Part of a small language model's weights.
Size: 9 layers, 2 heads of 64.
Each number is 128 + 32 x the weight over its row's rms, rounded and kept within 0 to 255. Layers, rows and columns count from 0. Numbers have three digits each. The size before them is the row's rms in percent of the matrix's.

# layer 6 attention value, 128x128, rms 0.23, rows 100-125, columns 0-127
114:153119145104122149120083146112146149150121131152144040176130097147148142146162116077186091100143121125128098141174078136176147144163082171112151119145110039161141130116116157192162136111096145110122226122098124099119133089125139162069186073210136118135120052117154108162149147169162081117091113101138113123096092158113110101130135137134111174140091110111143124114169069132149052112117
099:116108148160085100098125129091137140047173141106145122104114134139164125147140123115106134099090125124153145132105119156110144143141161117142206112182115139140078136211108120150116083138132167055169075104104110069134162164104100152180139125144164142097090153141127066120121091119166056106138072163114090102100080136105068136140140171095130149110155133131095116182170153115163150207043
096:122162063197128110106163148136110071175153110124105153086165137175122174135148114158146118132186118126134172169097129128180107129166146102134145161132112117138093173154123124112092113135170133129079131161136091167119168194168119100100115103147104154165182150154121148073124137182061126213121126146108143084104140161091097137114130131133026093154151097116102134172094116165058113146187
104:176088065129193186138158161186177094136142106125163140096149147129139116062148116058114190121106121134082148128120143114180110172102123129159101104180150129127159125076105080100089150166117134177161128199181168165108139095068168132122132101135116117130156159144123149089099091118112150139106101116088135120114128052156102186127146103126123153165168146075093091183132092171158099162138
095:172137151170147111165158117181136116127141121151119093111060126110122183119087133108077236128120118141196159125177192139201117188178156182125134135161160092133146177134134196101118169124110173149106092149142149146133082114146107141124152114135118110157162110113055181112096134158130104157115162147159154162126164185122124129151170083063098094121136101140126118100128126150120159188161
103:166127059122135187130109143124163207140209122165099082136130056082106156138109121096132034159133094194140107172153114144102144123149133134130094173126160138133133110118132138144175142119116082095111176124089108139103127172110092135078102140108157095070075117095098135149142116109181158069106088068129152173120165161110106163106087128152181108093164084122109141154174115099154138121097
106:143149127124125095156089104135142118136137119073158116170100131137078155137127136157099112137158106071111141109184195140156113184079135092153133093164105103179195118146126129078132157147150112133111077149117102153110122093174062107141143197126106143081124107175151148060088124091094117108138125140074138165051143087105158038155110138111108172067163083119148094160113132108174139117066
115:118091107078161170102148026133141147112139100133130089116090146201178096107113137148160105120137144127111147121143109203153109115159156116132112126130095092089093142136123100130158106085128076128130080163134151130142160171172172111145068156117159149101098157095138195111108133113172104080143122223173161176113148135119114193090117091098175134125092171115158090100187084128166108171111
110:130149030122169119124073128097161114145128120134126129111130159114062184144143203126149157138163081175126084145154130179161151137169154119125153076072178101116129155125101124086126066170117127145117129182123145171111156137105124142165058135098177151160159207150082118147107122185092157100116149061149191114100177136122141122140168150143152119103160194109141114114134155147087167117131
108:124135174161145144200200115160109152109105115096187088116132142106105111124144143136118169125179147092096130184107116134151088116140118119128106198115136143102130106123108160089075061189120125098152121158111145105124097170106141090111205076150101104166111122106177100176167102190112174116124119130176098088068072149136133162193112119138108105052108091153133083105102126105108113113191
103:161138117123164090175179139139173142117123105137126174095073174118110115137125144114134119117076168126126174115160143124115136169080177180128136144109155154118124124183105179175126082147099086112151079164174139121075175153113113136209173064167200149082111099151146104087159183174155122163064121133113149125116066135172101126151152095143133123177161133119169072107165159109132071139122
095:067114162114105169104118163089161095157091089085151122128096130182100107164157169107151127116130144177129172137074202086134128073189092129167086130070111151158078130021124147159097144142124117075102123113128126193147164164114099123122141109145148105102102134143130135146184094150133129168150102125079130103172128057105094171110139151143153126101188204101126093153118098136104103120129
120:155132206123115134143138153169081109195101127128176062100128202084095102132156133108104091201116163145177118121114149078105194167108132085138083110131137099148137161079171140120137117150086112167097104118155143146122104120129101096168154084125110149079128145147133117103111186102109120142148151078110071140140188166170141102049117100102188117167156093161059104121172104139137147138114
106:147174190125147141074146135128081162111185141116116103119109073122085175100088176065152161051144058112114158105164132169146146131176128144129147096123144088168068118074116135088143102124081112112123103160193127098185144148114101137125113147089098121140161099085124130070057133135111174126166116084171093089141114130158170110083123147174108166131144122100093148076181142085114094135131
102:083133112136129127116151189079148168142134187188100147129143085129081117152064110128129121104108069126145120094140138140122099136102131123146156117109064148125139111139105129132119098198157100157136104139126200104095038142187121136155086056082109165129114125122140097151093161133103138086181060119136144180161124121143145114097153133145137135124160092089113076124163155194138125014130
104:116152120209124126177108096156172145151168121107141072178106145127147119128164122147103138202171076094131136164141185135174151134183155165108201114127123122158149195098081116129074093157128122113093106147121155053136109156152101095117127154096158112154095153141146133159129101174157180122108151083149139146164118122180140118119080185163132140090148059051177122111081130176115116126126
100:100115111111133144132115110183116128106059067133127174091117125120056190077090145090097169121104110127126058171139125091143104130120099169159112132176104079119133120127058124186191128154149120126164169138143146145071096163121048140142145159083151129127120055123109167131068214147119126131130076051092115166112101126099129097134089094113121137121086133115140110122138131100136166121087
102:111122093109114108084101104156104104156102104125070128101100153182122114108075145110189137168125172149076088146074130130065095201126166145088143156108168073125097178079177160117110135151133128073107093105125064136116180142178155164098135129065093143124090108153178121107147088158155098141125138116165153170136090140100080126140131088153171181076142092072147137116152152173087154107118
106:162134118158094133150128123166096112107082115189159059113133164125170129080193101173105158135069112123115116097064143119121090142144109159174125144045076178139090110134105085109162092132124169187168187144141153171176130109165105076094214124118120105091109111110132166137113114135133167161106161137099117154174103144101132132123159054077130123152137138106171144152127124173150095076157
107:125084175180156113117186083107106163127104123149135123134140097123083090160126101170178116070140125155143186131079130138105127085092119098147144139031131160129127134101168076108131134118150201085107134149115075154099105074082127135065153087112168083152109144217123131095152136175121103144105138166122118163108101137128100146089134175141177147111179106142126093085112146095095064089090
102:105133142155104145143132130170090115066096107092127170076158121088062101153160112088071074092094118114115142080124127159142143087151132163116141117188145122118123068100120127154178140091056082100103173172126147127098124141171168114112138111145164092167189163091129124121091113166129182169134158215137171141093141153119087159129115124155193144132104147059119148152129072176114128100085
097:076159125089162089151106138123141085089045143156118198181129131146222153113186100126151096152094134116202168112140147159124089069170142149168137096128140112139101143201150153153106161102156098090144115123117204123140165124174173140138120106159121108133102178085164110106135155147125175101092110140132159119158107146116194113118186171119134085106092170115157145124151149149130107176164
095:115108180195132144117136155152172096074132181153126117109131147111128164095147096179098184114134118174116075124194102145133118137165096158124085089178215144087151133125128120099081142119099147127110119090133123109148149130151172162082159128137178115149160132076084079084091124097167097161110159131138152127131162189141185141201133151149033131146093112146147186091148129178127125112105
109:104144143161151131177104149110158112152105181174089117118103130159074077086094150151194132120136129196140071154144139147159159105104133075124150203113105093134120160100148134145121135097138162155062093108117119146098093076149134120100137106121134110110175068150193158117159132079105092155129100095113105133120111089086116143045123122193054085126121124145212142068129132144112126097085
098:145053126148146105099102088120109132167153064086150120184122098098140129063124188179066200132157080107150135128121143101168118115159125134109112136128143082089120108072089121160136101148114124169132115201181128111164091156067102150059108127095139118112127095150169153091177110069161189140143133092166111121080159157106076146106130104144142167123109118123123142202124148141179145159153
105:135117132097079125119138182125149133127134120182120086163108063155123140133135082109111175139136160147142156052156125073102078065100144124103136154142090127177147110135106149100175158106136067177132149112158125171199082117142161103074113182137130198144147122087099165092116095092113136128148133090143032160084127140135127156134129127151143151150045142172140144082117131117076192109097
# layer 6 attention output (transposed), 128x128, rms 0.224, rows 100-124, columns 0-127
115:091158121139122124123128065181139120050155107142132110142152158079128111095102118098113126122154097132137064105161167198093139137145125137094132068128128031207111137123083154109085169121101101067115090191183097112126113133124121124138090101157113114137161110101149173171166117129093070132116139146123140134083113116089108139117156153149165099080126080124109207128163144119106061062147
100:108137123166077110143094166123002107125128128130181153134107132176097085117119139129101116116107157090118151095169077157111104163091132092140103156140081092112120132136091115123081166126128142110139122108135101079131111127127103136097218088126133108117077112112186112118115116083139093070177137088091128109097170100111124164147150106136186182098129112163105072089061084119127201110075
100:120127131145093130120119175105185111172171137158086093069146144150165157146188140162113094114095102169230121106129106054150119159160105130172160127178083164054102102102118145129150110116101108148101077189126048149157150112137116128088108140115164167150157106128110092090167088133123145129097112139087144124118101145107172138128166117131068095186138131140157129123141047109105143056129
108:086135134129142151128121139093182124145155175136175120120097162164126155121119159159141121090227123145075105176075169068122184174128121139128143150107065103125089159137079121143100140145083114097111103110140190139101106108067167118157140123117134170127097168182114181123168120115215170090135058146135138155136127128179088083095178163127115134152134141138095098123154095103167113078179
097:132081117078153091091150182141108161195160141103130087150080101110198151085085153106137157168057127130117115075090143101132161131165117118111116138065083136049093138150082181132094081113145110128120120158101129110107167166125101176182176120134159129146130074156104144124157144138138093092099127138142126179120115135216122074083104116116123119151118097071112097097164083093087150156144
109:168153133140127164160145085130182078127157108125121157208089182093071108133216088153122118170102099129137089085109120080151139119151108161101117114105157119187156105142087106140128141131125122124138152108086132152107125184122112120094047118157161098126094128120088182202105111125114097134114094138177140091147177110108118167141103110126198178101186120086093174135143188129128123161065
112:152128112098107122150104161154183174201090112125120119129174109157106107140105145108159144179169153117093063129213116107129122135129088160116148103138156178138111150189109172145094172132091167137146146062109106136120151147102150121145207165086175112134137086117137067137102120098081160115071093116090174168145101101128104113094103163123147144154107028163134052093134100130150113124116
115:127099134133119092135180145153110168147097111129143112109159126159098133143149128151223105144162165138122161096121072152084185123099116121093132138159118058092125128151066107109158100117146077125157137107126127046153088220135134116185112104093146179091123186141138106158085106092133114082122077152202122079173174146134148149134175114083109184119143102102132155195155147132097134140110
109:112177093110105126121106136094174136183156129078128100156167121140065186149175188163153114143137134198151128130130144151150126130177084173134151200100135103045100094112099156070153142170062125117098094131094169147148153136138123137177113099056148150159136123091123120119138114181141169101100104081127175173175183138120177101144094133134117134153122184150117153138131191114149135149076
112:131124081144131086103153127162091151092116127125128114107131159135092130145137126128098099049167074150118090151090157145089063090138158155148099176131152151060148109120103144105136068176128078184123086158171152107132117113114146117138146194175133106118118103128134074187131203157116144147132098136119133139053139119195169099092111175162132070092196133093143102124098096124096107065171
106:159110109103145148126159079127075137188107117112150124115117154096090146151120145164153071105148092115081157096046110151078115154095146182173096132065114083087095155109124145127099063180142130146105142191135157131164140173187113119134199076169158189142152135166122131160137138126149076089120122127104152164126094115112066138170155137151152133146103139181138083067114100146185092117101
098:106085145175118115135127139105180116072135134177111109081119150155079082152183158095156141127155184149085155156122152140102115139087109141112096130057020167124144121137143130162123092137108112085108148128122103135136105056141129126136140072146090162133132170170140070134111052117159121146077117140158095078175165127053124119063073128179140096120170195131121140093119129123136106117125
122:148131119141144172124148097123126142139117180152151151136149116128138098147107084115177145178115119147120065083125172103156127176085142090078127107098171120151195144138175144202091069150091126099086136100156168228108146150145124142169124100184077135163132193109129097097035136161163128149131149142106118187096087123192115099153127102118138100146081148152113103105170131116185117148111
107:131125157127085084150083166174107112202160137135081112100133126123115118173148162083149152091093100131093115103113119161137145096172155153175160183119144083136150112171083114136129125086122183075137055061115118084101118138096112164082143037137135122106130131169093094146124129152120133153118165106159155189141066080174152107161105095122080095086126129095158182143193140123110083156144
108:116126152182133139110143141125178160172131114163104134149111148126120123170122084044165081096077131143141206112089131174154113126102146143135179155124178070166105149189174090166152157155101174169123125076158142105124128110151105140133091092192113107132100071150090188136131170178127212171135063090091126175170125107073147109115139091139137145116088119125141114108136159103166123102136
106:144129122200130071157134145151167154146089185146135099162185155093124171105190152143093223152140038152132174124127129169111047100114134115111158151109125127104141114146085139130136174119122145126134163146103143142158142127109154129153139083142144087150077043125131101137127188170103110120077098140136142133126125088158175084122079175087131089165162097164149133099169103177146121148082
103:124135166099107139144106079117163130186099115105137158122143104157166089141056138117116091167173148141149104138101179122169114103176118133180101168108145050123120141090098101213130124130122147098088182180072118126123139176096083140088191165131159086125074132098125111162130122183101130103138100123148143131088171139131113140090097100135130190064083118060119122112118135035131114113143
107:121175117114111132095109124116151175110094105202091109128181093116133200121155081176120121129094096133081092101091116127117190170132164111122151166131102118158128064124119120120165103102136091157143131143109055223153123171100146098134234134066114147119096119133151076143097091161116127159147154132083154090146180172073116139121151107172139145097150148101130119184155162166135149101126
104:126139091140168087121147142127122123074147177178115144084060112152148103101118117144149144098183152061106146134077118104100088166096086121109112167161159079173141144107168043159153108089128113120120182219182159130128128100110116139173120132131137105106166078069083100083130201119108160096093122192103104150180142183115093130084158109162142102160138135132126140126154088128117118123168
108:151109131182115154091136057096137115112138105205152158187108138156093142135161097128149122086128082107134100156170118134149143153111080155096140127085095140153071129122172126073118099109167148162122111139155153097174046083184118155101145123129056142105138148151105065130177113119122167152108143143114160117111113163132117165096103110126187088195181133147143052111133135155040090137137
102:131063120119116126109094119130056107136154096128135115125094096142115123123141119138120077111175087137177178195117076111124153086130142145107195143135099076119127122127079119198140127128099114102145174164156118102122125094148200078131169085126156155177086210095100192098132138123119125147147109190163167156092059139088140138135049144133122135132137151093080186116118125120062147159126
102:119108156113173111149153178099049156060164121150105133091136162121125167133142190149166143140066143080136229107124122088090116098159126137149103088131144143150124116101130168107109117117119115139104138188150141063102154155120173118176133060103133102099150151103122125124182180105089143135057114090139081093123085117052151146188163158125125151112093125145121174140086116165173131141090
098:122136076100084179116145178098130107123091155154176076115113107100168168095120119158051155122115123106087139120120130075143117127135122114147134167173154148125134174137145151043120100108113078077112092148132120047095166144147127082127152156145146129155100046155118168159166169173153092072090178167143134128093102169183129129094134077122085098096117108100083191103115164111108154158109
112:114128135135121132121109125137246119142111159148119140098174139118130149116164138102094082126100151114134064134125156186170149135136165098061123068150163109152078179132138134111160094141107128158094198130123074118106133140171102094128119091149125184097189094110120054205187063146142105088105150140120087092068123188107132141115127076109089099153073139122128105120125129151105117156137
098:128148106131138050185113156113152088118139110094092130106158130135164103127101108159118210124121107131099189187147142135116119120164192108112065158087082075121134159138064134177114133145081146130109111116135129165154105135134089100114099169118098109092093095152135115147067100093158151112098116089189179146129138169190111143126095141062150122145163138115106126155189080164081102154211